Weights of a small transformer language model: width 192.
Each number is 50 + 12 x the weight over its row's rms, rounded and kept within 0 to 99. Layers, rows and columns count from 0. The size before them is the row's rms in percent of the matrix's.

# layer 10 MLP down (transposed), 768x192, rms 0.0599, rows 164-200, columns 96-191
107:85 46 47 80 31 38 62 48 47 69 49 58 59 74 52 35 52 45 76 47 53 58 52 61 42 33 61 51 34 41 49 55 52 55 21 47 49 32 70 61 72 46 47 36 37 57 65 50 48 36 53 35 53 55 58 30 48 40 60 37 76 61 40 48 34 37 43 63 59 51 44 47 56 61 43 56 69 40 56 35 51 57 67 49 45 43 63 38 47 51 48 41 44 63 63 56
096:68 44 50 52 52 49 56 39 55 58 53 50 40 30 48 45 52 40 49 70 57 43 39 48 52 47 54 41 80 66 46 55 51 44 44 39 51 69 50 41 59 50 37 58 45 38 70 35 40 63 49 62 34 40 48 41 22 39 43 50 53 56 44 75 66 71 48 62 50 35 59 57 56 62 40 51 51 49 54 41 42 29 37 45 56 61 70 77 45 63 55 63 62 67 49 42
103:44 40 51 42 63 34 59 59 29 48 50 53 51 49 40 56 59 44 49 80 52 56 43 59 46 45 46 55 54 65 30 36 37 59 53 41 58 78 46 49 46 57 57 25 37 65 43 53 46 36 62 56 35 50 64 64 61 41 55 38 35 53 53 78 50 41 43 50 58 45 48 26 64 50 11 46 65 40 48 61 37 50 51 62 43 58 64 29 52 47 33 55 55 42 62 40
103:64 56 54 77 73 42 52 34 77 57 52 63 45 32 33 68 33 33 35 48 48 37 55 49 48 58 49 44 51 42 48 55 53 47 51 63 84 48 51 38 38 37 37 76 39 29 53 45 46 50 52 49 60 64 54 54 47 45 48 42 51 70 44 36 60 51 52 41 47 46 59 39 49 40 58 57 48 44 54 42 47 66 46 39 43 44 46 50 51 59 42 48 53 61 67 57
105:47 63 58 48 48 42 61 49 58 41 46 52 44 43 50 57 30 30 34 57 46 49 50 45 29 40 61 33 59 33 53 44 46 48 33 47 54 38 59 56 55 55 42 63 56 54 46 41 67 39 46 33 62 53 41 69 56 48 49 61 62 69 36 61 51 36 50 54 45 63 42 46 42 50 51 49 58 57 43 48 52 52 63 58 56 42 61 61 60 69 59 60 49 58 71 46
110:34 36 56 42 68 55 64 58 36 34 40 54 57 56 39 44 30 38 48 42 47 62 45 50 38 56 47 52 47 56 53 63 51 45 38 55 52 41 41 56 32 53 56 72 60 57 57 47 52 58 73 50 45 61 58 66 53 61 55 64 40 48 52 41 59 51 56 61 47 51 57 48 69 50 46 38 49 73 76 55 65 42 85 18 43 28 52 75 37 54 47 55 27 26 28 51
115:40 71 31 58 54 53 48 56 64 35 56 41 44 55 52 55 41 48 50 40 37 55 40 75 52 61 65 57 36 42 55 48 53 51 71 52 52 25 59 73 48 44 49 58 58 46 52 48 57 65 48 73 47 40 41 63 50 41 58 48 48 42 37 55 54 58 51 46 62 66 52 58 86 43 67 62 51 39 60 57 67 42 54 45 49 64 42 45 63 56 58 46 41 42 52 37
105:38 55 40 49 47 56 38 58 43 71 43 37 40 56 64 52 55 59 69 65 55 63 47 45 76 57 62 36 58 47 52 40 43 36 38 39 51 47 50 55 40 57 77 52 36 37 38 46 72 38 58 76 42 59 52 46 57 43 48 66 52 67 55 45 40 45 41 64 50 56 36 67 68 46 50 31 47 60 59 24 39 37 70 37 42 35 68 59 60 65 51 28 47 55 54 56
095:52 56 51 44 52 62 23 51 54 70 66 47 49 40 56 62 34 69 53 39 46 69 58 41 25 42 47 60 47 32 59 35 51 40 60 64 64 58 31 50 47 46 32 60 38 38 53 47 33 37 45 47 43 58 75 52 59 46 52 55 68 62 44 59 33 43 35 43 54 48 30 72 60 61 61 42 30 23 61 51 25 39 29 43 45 77 42 45 45 35 41 48 48 55 42 53
101:35 59 31 51 66 55 67 50 72 38 56 56 40 32 53 44 47 33 50 81 45 56 40 45 57 53 60 41 49 50 51 51 38 62 53 53 47 49 44 53 37 45 30 69 36 55 37 51 47 53 37 44 26 29 43 40 41 46 50 43 52 56 48 43 56 34 55 58 48 57 48 61 41 55 52 48 60 58 57 49 31 44 30 13 70 42 60 47 36 45 39 66 52 36 58 30
104:54 56 76 53 40 45 62 72 64 37 66 44 42 66 38 57 29 54 34 59 62 48 49 31 49 67 51 56 39 58 52 48 74 32 40 60 32 53 51 65 22 25 56 31 56 43 42 69 50 58 72 42 48 35 48 53 37 54 40 53 64 62 48 53 40 64 42 40 57 47 45 70 47 36 37 38 53 67 47 20 55 38 41 54 57 26 42 43 58 37 34 53 40 49 50 60
110:49 58 61 57 64 32 76 46 48 36 36 66 48 52 65 58 24 34 32 50 47 50 89 49 45 57 45 47 42 29 61 61 34 42 39 54 58 57 46 56 44 25 21 39 61 48 62 57 50 58 35 62 57 59 51 55 46 53 77 57 59 52 47 49 53 59 56 44 49 49 56 41 46 56 42 58 83 44 42 44 66 36 59 62 40 42 36 56 60 57 18 57 31 47 48 43
094:34 71 41 58 41 50 56 43 66 51 50 38 51 42 45 39 62 39 55 32 47 40 62 49 51 60 56 34 39 28 57 48 45 73 53 34 52 70 40 42 33 66 55 38 48 44 51 61 29 36 51 53 70 60 48 41 32 24 55 57 50 60 62 56 50 35 48 60 45 40 61 46 26 69 53 61 54 52 47 44 39 48 43 63 59 84 57 27 55 56 60 77 53 39 45 48
102:72 73 82 42 62 48 56 51 40 54 55 69 45 38 58 43 43 50 50 31 50 54 48 50 45 50 69 49 40 45 38 40 50 41 49 44 46 54 64 20 31 44 50 46 59 42 80 77 47 35 48 60 37 77 61 35 29 39 51 44 56 32 24 40 59 47 36 60 77 41 47 50 53 63 57 53 51 35 54 54 39 42 64 63 51 76 30 50 30 38 50 55 46 61 52 44
102:45 35 49 45 43 47 68 29 50 24 45 63 63 51 25 54 60 71 57 65 52 51 54 49 43 43 52 49 40 56 51 39 46 54 44 25 33 50 38 33 31 35 66 62 68 45 55 58 33 50 24 61 50 48 52 72 43 59 51 50 59 75 41 46 37 35 25 66 69 45 46 44 50 54 50 42 37 79 56 35 50 36 38 43 55 69 56 51 61 54 48 56 49 43 45 51
100:51 57 30 41 61 38 52 80 61 62 40 47 48 59 71 25 39 70 64 43 55 49 48 38 43 55 56 55 36 76 48 49 60 45 43 65 50 38 47 39 47 28 33 54 56 54 50 39 37 60 27 50 66 55 65 70 38 71 47 56 43 36 47 41 49 29 45 64 49 56 48 57 50 30 60 67 48 73 46 43 48 56 62 50 54 52 51 60 39 33 40 57 46 55 56 55
099:54 61 43 68 47 51 44 23 50 46 40 31 84 70 39 44 63 34 59 50 43 47 65 31 48 46 53 60 57 35 53 37 61 72 50 67 49 45 52 50 32 30 63 47 44 51 49 40 44 61 26 62 70 45 40 68 59 54 48 62 34 61 52 57 54 72 44 37 63 63 45 53 39 61 39 31 53 41 53 44 34 56 53 40 37 59 51 55 44 41 66 62 42 41 50 69
099:53 61 65 67 47 38 57 47 64 53 37 44 72 74 66 44 49 26 52 43 58 33 55 61 45 73 39 61 67 28 51 37 48 53 42 66 45 25 64 63 79 50 34 51 39 44 61 42 49 73 48 60 72 58 21 65 53 45 36 65 41 71 41 40 68 35 40 42 30 47 42 65 55 48 53 74 56 49 58 38 46 34 29 51 34 55 63 55 57 66 59 39 34 38 57 33
089:56 63 57 50 42 46 59 50 61 29 71 55 39 53 60 43 42 67 50 50 44 48 41 49 56 53 66 44 49 46 33 29 39 50 40 60 32 40 59 58 37 39 51 45 49 44 35 31 68 42 73 43 56 69 55 64 54 45 49 55 35 47 67 24 51 37 59 41 58 54 70 38 51 56 49 30 38 75 52 45 48 64 46 48 83 62 62 51 86 32 71 57 52 44 52 41
105:56 52 61 52 55 62 49 55 49 65 57 37 64 52 28 61 53 52 47 55 68 67 42 66 49 55 40 47 38 46 60 68 50 25 44 43 48 39 29 39 58 56 37 57 47 49 50 78 48 43 67 59 29 47 34 41 53 65 22 53 60 58 63 46 44 48 57 60 45 48 30 55 44 54 61 45 55 47 49 47 38 78 52 21 52 55 62 18 57 60 65 43 62 39 49 31
104:49 53 45 63 40 42 39 44 46 55 40 53 52 50 51 48 42 50 62 60 55 53 46 77 42 43 38 65 46 52 46 60 47 43 36 47 38 35 65 65 33 43 53 43 43 68 42 61 38 53 64 76 71 43 64 64 40 48 51 55 50 39 62 59 57 34 48 55 40 54 43 55 46 40 52 40 73 53 55 35 42 44 44 99 72 42 35 39 42 45 70 43 61 48 50 47
107:36 71 52 32 67 42 66 55 38 46 43 33 61 60 51 68 49 63 26 52 35 59 51 54 53 60 50 46 50 54 28 47 50 41 59 37 50 36 62 65 48 67 30 80 40 36 44 63 48 47 60 35 65 54 54 60 58 46 50 43 45 62 39 52 55 17 57 38 57 38 55 36 53 38 54 53 60 24 49 67 38 36 51 51 46 44 55 60 49 47 51 55 30 52 37 65
099:39 41 80 45 55 45 55 63 46 53 57 41 55 54 49 32 27 52 17 50 53 47 40 50 76 70 36 59 57 44 74 56 28 37 52 55 57 40 27 48 72 56 45 65 35 38 61 58 48 60 56 62 50 61 56 45 67 44 53 52 63 71 56 56 58 70 52 71 51 51 35 57 66 46 66 69 70 61 62 55 50 54 36 47 45 53 51 51 45 25 67 43 42 44 52 34
092:48 45 47 53 64 43 27 25 60 49 40 42 59 74 68 69 25 31 54 51 43 41 62 62 35 50 32 50 55 64 63 63 51 44 30 58 63 52 25 37 47 43 44 68 57 37 68 53 61 53 37 51 31 53 59 46 47 51 67 37 26 67 47 56 46 50 61 59 48 47 47 68 35 40 51 55 41 65 41 63 49 58 26 63 55 58 47 38 38 57 46 55 45 59 29 70
101:44 60 32 48 51 45 48 53 39 76 71 45 58 64 43 40 56 41 54 55 53 39 65 68 52 44 50 57 62 63 36 58 34 37 36 76 18 51 34 57 44 46 41 50 69 22 58 47 67 51 67 43 57 48 33 54 21 58 43 24 47 73 49 41 51 69 71 57 36 65 72 44 79 58 58 55 53 50 51 46 56 47 47 63 27 42 59 46 58 60 53 56 42 37 56 49
101:21 35 48 45 42 49 19 58 44 48 68 44 61 71 59 56 47 50 47 40 52 55 68 56 50 61 52 36 64 51 53 74 51 40 62 76 29 59 39 57 55 45 85 52 52 64 60 56 41 35 55 28 41 53 41 39 47 49 46 37 52 65 47 48 75 41 29 43 69 41 50 75 51 31 57 60 43 51 56 32 39 37 51 84 55 31 41 53 60 42 41 59 65 44 56 52
101:42 60 49 47 50 54 71 60 58 35 56 53 77 44 59 58 35 47 32 37 55 65 61 47 83 42 66 33 59 55 35 50 33 54 61 59 58 45 50 50 46 34 47 44 41 37 47 50 66 48 60 33 63 50 27 72 66 50 69 48 47 25 37 46 41 65 72 47 58 51 67 33 48 33 36 44 51 67 59 60 62 53 59 29 26 73 54 47 67 42 60 35 69 51 60 56
103:49 43 41 53 62 55 32 42 64 57 35 46 35 53 24 75 43 54 52 44 62 43 38 53 58 29 41 50 50 41 73 79 36 45 30 30 45 41 62 47 32 49 60 68 55 60 56 58 56 47 49 22 65 56 54 26 48 56 45 53 38 59 39 34 70 33 45 35 30 40 47 45 47 48 44 37 32 39 46 69 64 34 42 58 49 56 58 41 57 51 48 55 39 52 59 65
105:66 58 56 31 49 70 45 37 51 60 48 33 59 54 44 44 40 44 64 60 63 42 28 56 32 53 32 64 65 61 38 56 28 63 47 52 46 43 53 33 62 41 46 64 56 31 56 48 55 34 30 71 40 54 56 53 40 37 27 46 62 34 49 80 58 78 45 68 60 56 46 61 65 48 67 46 56 49 77 49 61 52 30 62 51 35 53 39 43 41 52 54 35 24 41 55
093:51 51 59 48 51 38 33 56 41 31 50 51 54 67 69 51 54 52 73 42 58 51 43 43 46 33 60 32 49 51 61 73 60 56 47 32 54 47 63 50 46 32 44 59 64 48 32 35 54 50 49 69 55 36 63 58 56 51 37 39 42 71 60 55 43 54 46 44 70 63 59 51 54 57 48 66 58 49 56 50 40 49 70 66 38 54 22 42 45 57 40 58 23 68 66 43
100:51 67 42 50 47 46 58 42 40 56 34 42 29 46 54 57 65 41 49 54 37 48 32 57 53 62 39 41 32 39 63 54 46 62 47 49 33 63 37 41 35 44 60 55 29 55 37 55 32 60 57 20 51 68 62 50 53 17 43 60 31 41 45 73 60 47 51 58 46 45 50 59 65 51 52 51 62 29 64 27 64 68 33 61 59 44 43 36 58 65 47 49 59 52 41 51
099:80 64 45 57 60 32 44 62 51 35 54 67 55 59 46 37 43 53 44 35 75 31 64 63 40 53 39 62 51 54 70 66 48 59 49 31 49 43 53 54 77 53 62 52 55 33 37 44 63 53 32 55 47 45 44 53 48 71 52 49 66 57 52 54 57 47 56 46 32 38 54 52 68 42 38 48 56 48 32 44 61 58 26 34 66 36 51 43 23 36 59 36 43 51 47 41
104:31 53 53 68 41 48 51 50 84 65 54 61 48 69 49 49 33 37 29 47 55 34 47 67 52 52 41 43 53 34 49 52 46 69 60 46 63 65 33 58 66 59 23 37 41 40 63 43 30 62 77 61 34 33 64 63 46 45 38 47 39 65 46 58 49 64 68 53 30 46 49 45 50 59 48 65 79 60 54 53 42 61 63 46 69 49 58 28 51 49 30 58 54 49 65 37
109:51 46 62 37 52 56 38 62 42 42 54 64 66 44 51 42 69 46 53 70 69 28 46 54 35 55 44 57 39 38 34 44 45 61 71 58 55 51 59 48 60 59 58 44 57 42 78 54 44 54 55 53 50 58 53 58 60 38 63 43 32 73 44 56 26 34 49 43 39 55 51 69 55 66 42 37 61 50 55 33 50 66 57 44 39 57 45 53 64 46 51 44 25 50 58 61
095:49 42 54 42 41 62 49 43 60 43 36 62 63 36 28 48 75 43 59 44 25 49 62 52 70 49 40 36 56 48 66 64 64 46 46 41 55 35 53 32 59 39 60 61 58 52 67 52 40 31 40 36 37 72 41 59 68 69 53 53 45 56 45 45 43 35 59 76 46 40 51 43 63 42 43 47 57 15 78 62 34 48 43 71 54 67 39 44 72 55 52 61 72 50 52 31
095:51 45 46 57 54 54 56 46 56 61 50 31 35 70 55 63 50 60 38 43 54 57 49 58 40 53 52 56 61 45 55 69 68 62 72 35 53 30 70 48 33 51 47 55 39 49 53 47 22 51 48 34 62 53 48 52 55 62 62 55 47 60 53 24 46 33 72 36 50 38 62 43 51 59 33 28 65 45 69 37 45 33 40 56 44 44 42 83 50 37 51 49 28 57 59 34
099:46 46 62 42 51 65 60 47 49 40 47 44 66 54 39 34 49 38 59 49 51 67 42 75 48 35 32 61 36 53 50 36 35 45 37 63 48 55 65 31 55 48 41 57 63 45 43 64 44 74 25 40 39 35 50 58 75 42 62 56 49 35 40 48 39 50 29 40 47 40 36 48 52 51 58 68 54 45 50 35 17 24 52 52 50 47 33 49 53 54 47 53 43 38 50 46
# layer 10 MLP up, 768x192, rms 0.109, rows 165-200, columns 96-191
099:52 61 42 44 43 42 57 34 30 48 43 60 64 55 48 64 75 61 76 35 25 43 30 37 54 58 45 67 38 40 45 33 68 49 33 43 28 52 68 37 44 67 54 48 47 40 62 55 44 53 44 52 55 61 43 65 55 54 50 40 42 61 58 29 44 53 38 63 49 33 58 61 60 52 43 16 41 54 57 31 53 59 58 29 41 46 52 53 67 37 34 77 60 54 51 75
104:77 57 46 48 49 40 35 37 55 46 55 46 76 55 52 41 66 60 39 46 44 52 37 52 59 49 48 57 69 42 52 47 49 49 52 35 41 53 59 52 46 36 62 69 69 34 38 35 55 56 59 80 49 43 30 61 43 65 51 61 58 61 45 55 44 40 38 39 49 67 55 48 52 50 29 55 54 55 35 44 47 52 37 68 74 58 38 45 43 56 38 57 47 51 27 60
105:47 54 55 52 56 55 44 41 59 67 43 39 33 65 35 58 55 34 44 53 46 28 39 29 32 33 50 41 49 74 63 34 51 56 52 36 47 61 49 47 46 58 47 45 57 63 42 50 71 35 48 60 40 47 70 36 44 47 49 48 56 66 61 69 32 24 71 54 53 47 59 36 65 28 36 61 42 40 53 80 35 70 56 52 57 69 43 62 53 36 41 51 40 53 67 57
114:47 40 66 55 66 47 56 56 54 53 46 50 31 40 38 24 40 54 45 34 65 46 24 47 49 50 64 54 64 44 54 48 60 65 63 58 48 52 55 59 46 57 45 50 40 46 60 34 47 42 60 47 56 66 49 55 70 51 67 58 46 64 57 56 71 35 54 41 50 29 46 37 36 55 29 47 48 45 46 48 57 78 56 38 48 39 40 52 37 52 49 63 83 43 51 63
108:69 41 49 56 35 36 33 42 49 63 62 57 59 53 35 57 19 53 30 41 67 48 50 41 36 30 33 62 56 71 49 42 45 67 59 39 34 42 46 45 36 53 54 53 34 55 57 44 56 32 15 57 52 53 44 50 46 46 54 59 67 41 57 53 51 48 57 41 60 42 55 34 41 55 47 49 69 41 66 60 34 75 43 59 33 57 66 58 63 52 10 27 33 68 56 68
096:69 50 61 27 43 49 38 58 50 46 69 30 46 44 76 67 52 67 36 41 47 45 42 48 54 49 44 38 61 32 49 53 73 50 37 50 37 28 55 32 65 54 52 71 54 48 66 63 57 47 50 58 42 55 64 57 34 50 56 59 59 65 52 30 55 38 70 49 43 51 83 69 47 37 68 28 48 39 39 63 58 45 48 48 55 61 52 60 51 66 53 80 58 54 34 55
098:44 58 71 53 49 43 60 63 64 38 41 55 30 57 40 51 40 39 31 48 63 68 59 52 46 49 55 67 57 48 56 52 75 32 61 48 43 39 58 42 48 51 84 13 41 44 48 53 41 48 40 32 50 51 51 41 58 43 47 50 62 63 62 53 42 28 33 49 53 77 75 43 49 55 45 45 45 49 68 46 48 30 37 59 24 57 38 57 44 72 52 38 59 25 51 42
096:62 19 32 55 58 58 54 39 45 64 66 51 65 57 39 52 47 60 49 42 49 40 54 59 57 45 72 68 36 35 52 36 60 31 45 46 31 76 45 45 38 64 39 42 50 58 32 47 67 34 56 47 53 42 75 62 57 26 51 66 68 59 18 38 54 43 61 71 54 48 68 47 52 33 40 69 44 46 40 53 47 48 68 40 53 49 52 37 60 51 66 42 42 54 42 47
101:73 41 69 60 28 49 51 49 48 42 52 17 43 71 40 58 42 55 39 48 39 52 51 72 58 64 38 43 41 27 77 66 43 44 42 56 28 48 45 62 25 69 44 50 53 49 55 52 67 48 56 46 59 43 67 54 41 30 50 43 32 32 55 39 52 62 52 35 32 67 48 52 36 25 63 46 50 47 39 39 66 37 45 48 54 77 54 43 66 42 49 30 56 54 26 42
101:52 68 30 41 46 22 44 48 49 64 41 73 53 81 25 46 53 53 35 49 38 48 49 26 56 34 48 55 34 24 41 51 54 44 38 54 38 45 36 63 61 60 58 73 56 56 55 35 52 55 53 50 49 63 64 28 55 53 53 53 36 65 57 46 45 73 32 48 37 77 43 45 22 48 53 78 42 48 51 33 33 56 35 47 52 62 47 59 41 40 57 42 34 47 53 36
106:72 40 36 56 65 62 54 50 52 62 57 56 42 64 43 31 40 68 53 67 46 43 77 62 44 47 34 35 68 62 40 43 57 76 47 64 49 38 57 55 68 30 38 42 53 54 53 40 44 48 54 28 24 20 41 49 55 69 63 45 57 50 51 42 71 49 36 59 54 56 42 36 56 40 28 42 50 44 36 69 57 56 46 59 47 45 30 62 57 66 68 49 48 68 86 46
096:62 50 45 50 46 68 63 41 67 71 64 57 61 65 47 59 44 58 54 56 52 37 59 47 27 39 54 52 50 56 56 54 53 18 48 48 57 36 49 60 50 53 29 55 51 55 55 36 68 58 69 56 47 31 48 69 61 35 40 54 47 44 41 50 44 34 49 47 35 57 32 53 67 45 61 62 60 51 45 49 67 70 75 40 61 31 45 71 51 43 41 52 49 53 67 47
100:35 49 62 54 36 63 48 65 53 75 39 51 41 54 55 57 49 44 38 42 20 53 66 51 27 42 41 51 50 37 33 45 48 38 43 44 52 56 46 54 52 36 17 50 37 41 32 63 68 45 48 57 27 29 58 55 58 39 47 54 24 52 31 32 61 59 38 56 35 48 59 53 37 46 39 59 77 36 56 29 61 53 37 45 37 39 48 62 37 53 52 65 28 56 63 35
100:47 58 24 32 66 56 52 37 45 61 45 62 80 52 47 60 60 60 68 47 67 45 44 61 68 32 49 47 45 30 71 48 37 67 52 48 37 58 28 50 46 56 42 47 46 60 27 51 30 57 29 70 39 60 75 62 53 52 45 71 62 54 49 62 49 59 40 48 51 27 28 57 43 44 36 41 32 57 66 40 60 61 59 40 47 49 35 51 37 57 60 57 54 49 59 40
105:46 51 49 47 39 71 46 73 54 27 23 58 48 47 25 41 46 50 51 56 49 47 53 55 57 53 55 42 29 55 47 54 52 47 58 29 57 61 69 52 40 36 45 30 49 27 45 44 33 49 37 56 41 53 60 46 54 32 41 52 51 61 42 57 52 79 55 63 35 40 48 73 63 76 63 61 30 58 57 42 56 47 46 48 76 31 48 63 34 67 56 53 40 37 70 32
099:68 35 55 53 47 52 67 44 70 43 51 67 37 62 29 31 45 63 57 34 47 50 36 50 53 49 40 56 46 48 65 42 43 74 52 36 45 55 53 56 73 76 42 47 59 47 35 32 54 58 48 46 33 33 55 63 61 55 47 55 46 35 43 49 72 42 65 41 33 59 44 57 66 64 69 44 41 66 68 44 70 66 44 58 60 41 44 62 37 66 42 22 56 63 44 45
088:55 59 48 52 61 81 46 56 56 57 60 64 55 25 50 68 45 71 41 39 43 42 45 43 63 53 48 40 42 60 68 55 59 77 54 35 49 54 49 55 35 37 62 62 62 64 38 58 62 38 35 35 29 42 68 35 53 49 58 55 18 58 54 55 31 45 56 38 59 44 54 41 46 47 53 41 31 30 52 60 47 74 48 61 58 39 39 41 43 46 53 82 53 40 48 66
088:53 65 59 47 58 58 38 59 51 78 57 50 53 58 41 56 22 47 71 57 57 33 47 57 50 48 23 56 54 38 29 52 53 41 60 39 53 67 47 42 85 49 55 70 60 58 63 56 47 38 47 66 47 36 42 52 37 30 64 37 51 48 55 44 37 61 48 59 39 53 44 58 59 39 63 52 52 29 53 62 33 43 54 63 51 33 49 49 49 38 47 48 42 61 53 37
104:45 33 77 66 55 45 40 45 42 41 58 47 41 60 57 50 44 58 61 47 68 70 62 63 44 48 45 51 63 35 59 36 75 42 38 51 31 54 50 71 46 64 40 36 50 64 58 51 40 48 53 44 45 44 65 63 64 43 44 45 60 53 68 61 53 31 31 58 63 53 35 47 37 22 49 74 34 38 67 45 38 51 75 58 47 48 51 33 47 50 41 48 54 55 49 49
101:65 70 32 37 39 33 48 64 34 46 48 54 58 56 42 38 39 50 59 66 57 62 54 38 37 62 47 32 61 37 69 43 49 59 48 53 44 30 48 56 54 61 60 55 38 43 67 52 52 40 41 23 39 52 48 44 57 44 52 34 84 49 44 43 39 30 55 67 45 50 44 53 33 29 64 39 46 45 55 61 23 52 42 38 69 42 52 61 43 54 24 26 42 57 44 37
099:53 49 36 48 64 67 46 54 60 55 55 48 46 53 54 57 82 55 65 57 51 34 61 49 31 37 53 60 50 48 27 45 40 26 36 46 48 39 52 51 49 51 58 65 41 40 59 50 41 39 53 58 23 56 39 43 57 61 36 42 44 41 55 49 58 26 31 74 45 49 37 59 46 40 48 42 41 52 31 30 53 47 63 40 66 42 22 54 22 59 59 55 48 57 68 64
097:46 65 39 49 58 58 38 64 27 31 47 62 42 52 53 43 59 46 38 35 40 43 46 52 65 50 36 41 48 40 56 57 66 54 46 62 43 41 61 55 47 70 52 53 41 42 47 35 61 37 62 63 50 58 57 70 48 49 45 54 36 43 63 51 47 54 52 42 62 55 63 46 42 40 37 48 40 33 30 54 49 44 49 55 65 47 48 46 66 61 26 75 57 44 68 33
099:48 55 35 46 57 33 56 40 63 40 51 32 45 47 31 56 48 42 59 40 57 70 67 49 25 72 40 45 61 48 73 56 54 41 64 51 47 40 40 56 41 57 53 37 48 70 60 64 45 46 67 42 46 51 60 32 61 58 36 53 66 16 50 32 69 37 56 44 55 31 41 48 54 63 45 41 51 64 47 55 48 30 32 27 72 54 32 62 64 49 36 40 43 47 26 43
101:67 62 48 60 60 55 54 61 54 43 50 42 57 60 69 36 64 60 55 61 51 63 53 42 76 50 47 34 45 55 51 46 61 51 59 69 58 52 55 51 54 59 60 49 63 37 47 39 47 42 60 83 48 57 47 63 63 38 42 47 49 58 43 54 72 39 65 63 73 43 71 63 41 51 37 35 51 65 41 64 36 57 25 70 68 55 63 63 49 21 38 34 49 63 65 62
099:71 54 41 43 71 43 54 41 70 66 36 46 57 55 47 43 49 50 42 39 48 46 43 52 45 56 58 53 45 46 57 56 46 62 50 61 55 56 73 56 56 67 51 42 41 49 41 65 29 52 58 55 36 45 38 49 32 60 75 74 65 60 54 55 45 48 76 59 46 53 59 49 39 61 56 38 49 74 55 51 49 21 61 23 46 60 54 60 57 48 61 75 54 42 24 44
097:40 41 43 45 28 46 43 42 60 57 31 49 58 53 26 49 45 49 27 66 78 62 35 25 52 53 68 62 27 49 65 27 47 46 53 48 28 63 38 58 39 84 41 61 58 51 63 49 55 45 27 62 55 33 53 53 46 61 40 40 25 49 48 50 46 38 43 76 60 71 48 52 58 62 68 56 44 50 55 37 48 55 45 45 64 33 52 63 53 46 31 45 55 45 41 47
102:57 46 36 43 52 75 37 51 47 40 63 60 42 41 42 46 55 48 50 43 34 58 42 50 33 73 29 64 54 31 62 67 25 68 59 29 58 41 62 29 54 54 59 41 51 47 54 57 39 56 43 61 33 60 40 66 76 74 54 49 44 42 41 67 42 36 45 59 43 36 30 39 54 36 64 62 60 46 40 60 44 79 64 53 45 33 34 38 33 50 37 37 46 64 58 45
100:47 51 62 47 58 65 47 44 50 65 61 42 56 53 47 38 56 51 43 40 41 51 55 44 23 43 50 67 33 26 59 69 47 56 62 49 46 65 70 38 41 66 75 61 49 56 32 69 65 36 58 32 41 51 43 17 40 45 60 55 32 46 64 34 49 59 54 64 37 53 33 46 56 39 56 66 32 66 53 21 53 48 68 56 52 64 40 42 61 54 52 45 38 63 65 39
094:53 50 53 46 63 66 48 50 60 57 47 62 44 40 52 50 56 48 41 30 39 51 43 45 70 48 42 59 47 36 57 57 45 51 65 63 47 44 55 58 50 78 49 35 54 66 40 49 50 33 61 31 57 58 59 56 37 50 70 32 42 40 36 58 59 58 46 63 45 53 32 39 41 39 50 61 74 55 49 61 38 39 52 45 51 47 60 48 53 24 83 58 62 57 51 37
094:40 51 41 51 48 31 68 38 35 47 51 85 55 42 39 36 36 52 63 38 40 44 25 32 53 51 38 58 38 50 55 49 53 64 40 67 46 46 50 60 50 63 53 62 46 51 60 60 55 31 35 35 55 61 39 49 46 44 24 67 45 55 41 51 58 56 37 63 54 41 66 59 22 63 11 42 43 55 60 64 51 52 53 31 27 35 55 54 37 44 55 63 59 46 53 48
102:29 31 58 42 54 55 43 43 46 48 49 40 75 55 53 60 35 56 54 57 54 45 23 56 52 42 70 67 37 37 63 39 48 65 45 71 24 46 68 53 40 38 64 54 56 21 44 71 42 51 50 42 66 44 54 46 42 45 46 24 47 58 32 63 52 81 37 45 75 38 59 46 64 45 45 51 50 40 43 55 62 72 46 44 60 51 38 64 42 55 49 57 65 56 34 52
101:65 57 42 67 76 64 43 61 59 40 50 43 70 45 64 43 67 56 27 53 72 60 48 48 68 85 53 41 67 37 57 42 32 58 68 65 48 51 71 53 49 30 48 56 64 60 27 65 48 59 63 53 62 50 50 35 56 45 59 55 54 21 49 41 51 65 50 62 53 51 58 66 34 28 35 62 32 31 51 55 49 41 58 56 38 73 46 59 43 53 43 54 41 50 67 53
108:46 35 48 40 50 53 50 49 57 82 45 69 52 52 63 54 62 60 61 70 57 46 39 45 39 57 59 42 51 43 40 55 65 35 50 35 50 58 36 55 48 41 48 37 66 60 42 57 39 39 49 48 49 56 62 35 55 39 37 44 35 43 73 39 49 65 36 44 41 50 53 57 39 48 50 45 28 47 65 30 55 42 56 57 27 57 44 55 52 50 45 39 67 52 52 48
095:46 52 38 52 65 59 44 59 48 49 53 37 34 56 44 60 32 63 37 57 50 46 44 44 31 43 50 31 46 33 47 39 65 53 45 67 41 49 51 70 65 47 40 60 35 44 16 59 42 27 63 49 62 27 47 43 31 55 46 44 29 43 22 53 63 45 55 53 72 61 69 51 39 50 49 75 29 70 73 24 65 69 63 51 48 58 63 47 45 35 50 37 44 40 64 52
098:56 41 48 46 53 52 67 36 57 41 39 44 51 37 31 47 33 40 59 71 30 63 45 67 71 63 64 39 53 53 47 66 39 40 70 45 49 59 46 48 66 26 61 26 42 63 48 58 51 41 55 38 46 53 50 47 73 36 58 40 55 49 52 57 55 64 47 58 50 36 58 59 44 44 54 44 41 52 54 41 52 57 43 42 49 22 53 67 36 49 54 51 74 53 59 69
098:41 63 79 55 67 51 40 46 58 48 41 47 40 61 59 62 33 39 40 62 49 36 37 52 57 53 57 45 37 33 59 39 44 30 49 53 51 47 41 41 53 31 48 54 75 71 28 48 50 52 59 57 40 60 34 63 53 30 56 45 71 62 61 61 16 40 66 46 55 44 60 62 46 63 41 59 70 57 55 61 48 57 47 39 40 47 73 57 29 35 56 41 45 56 57 52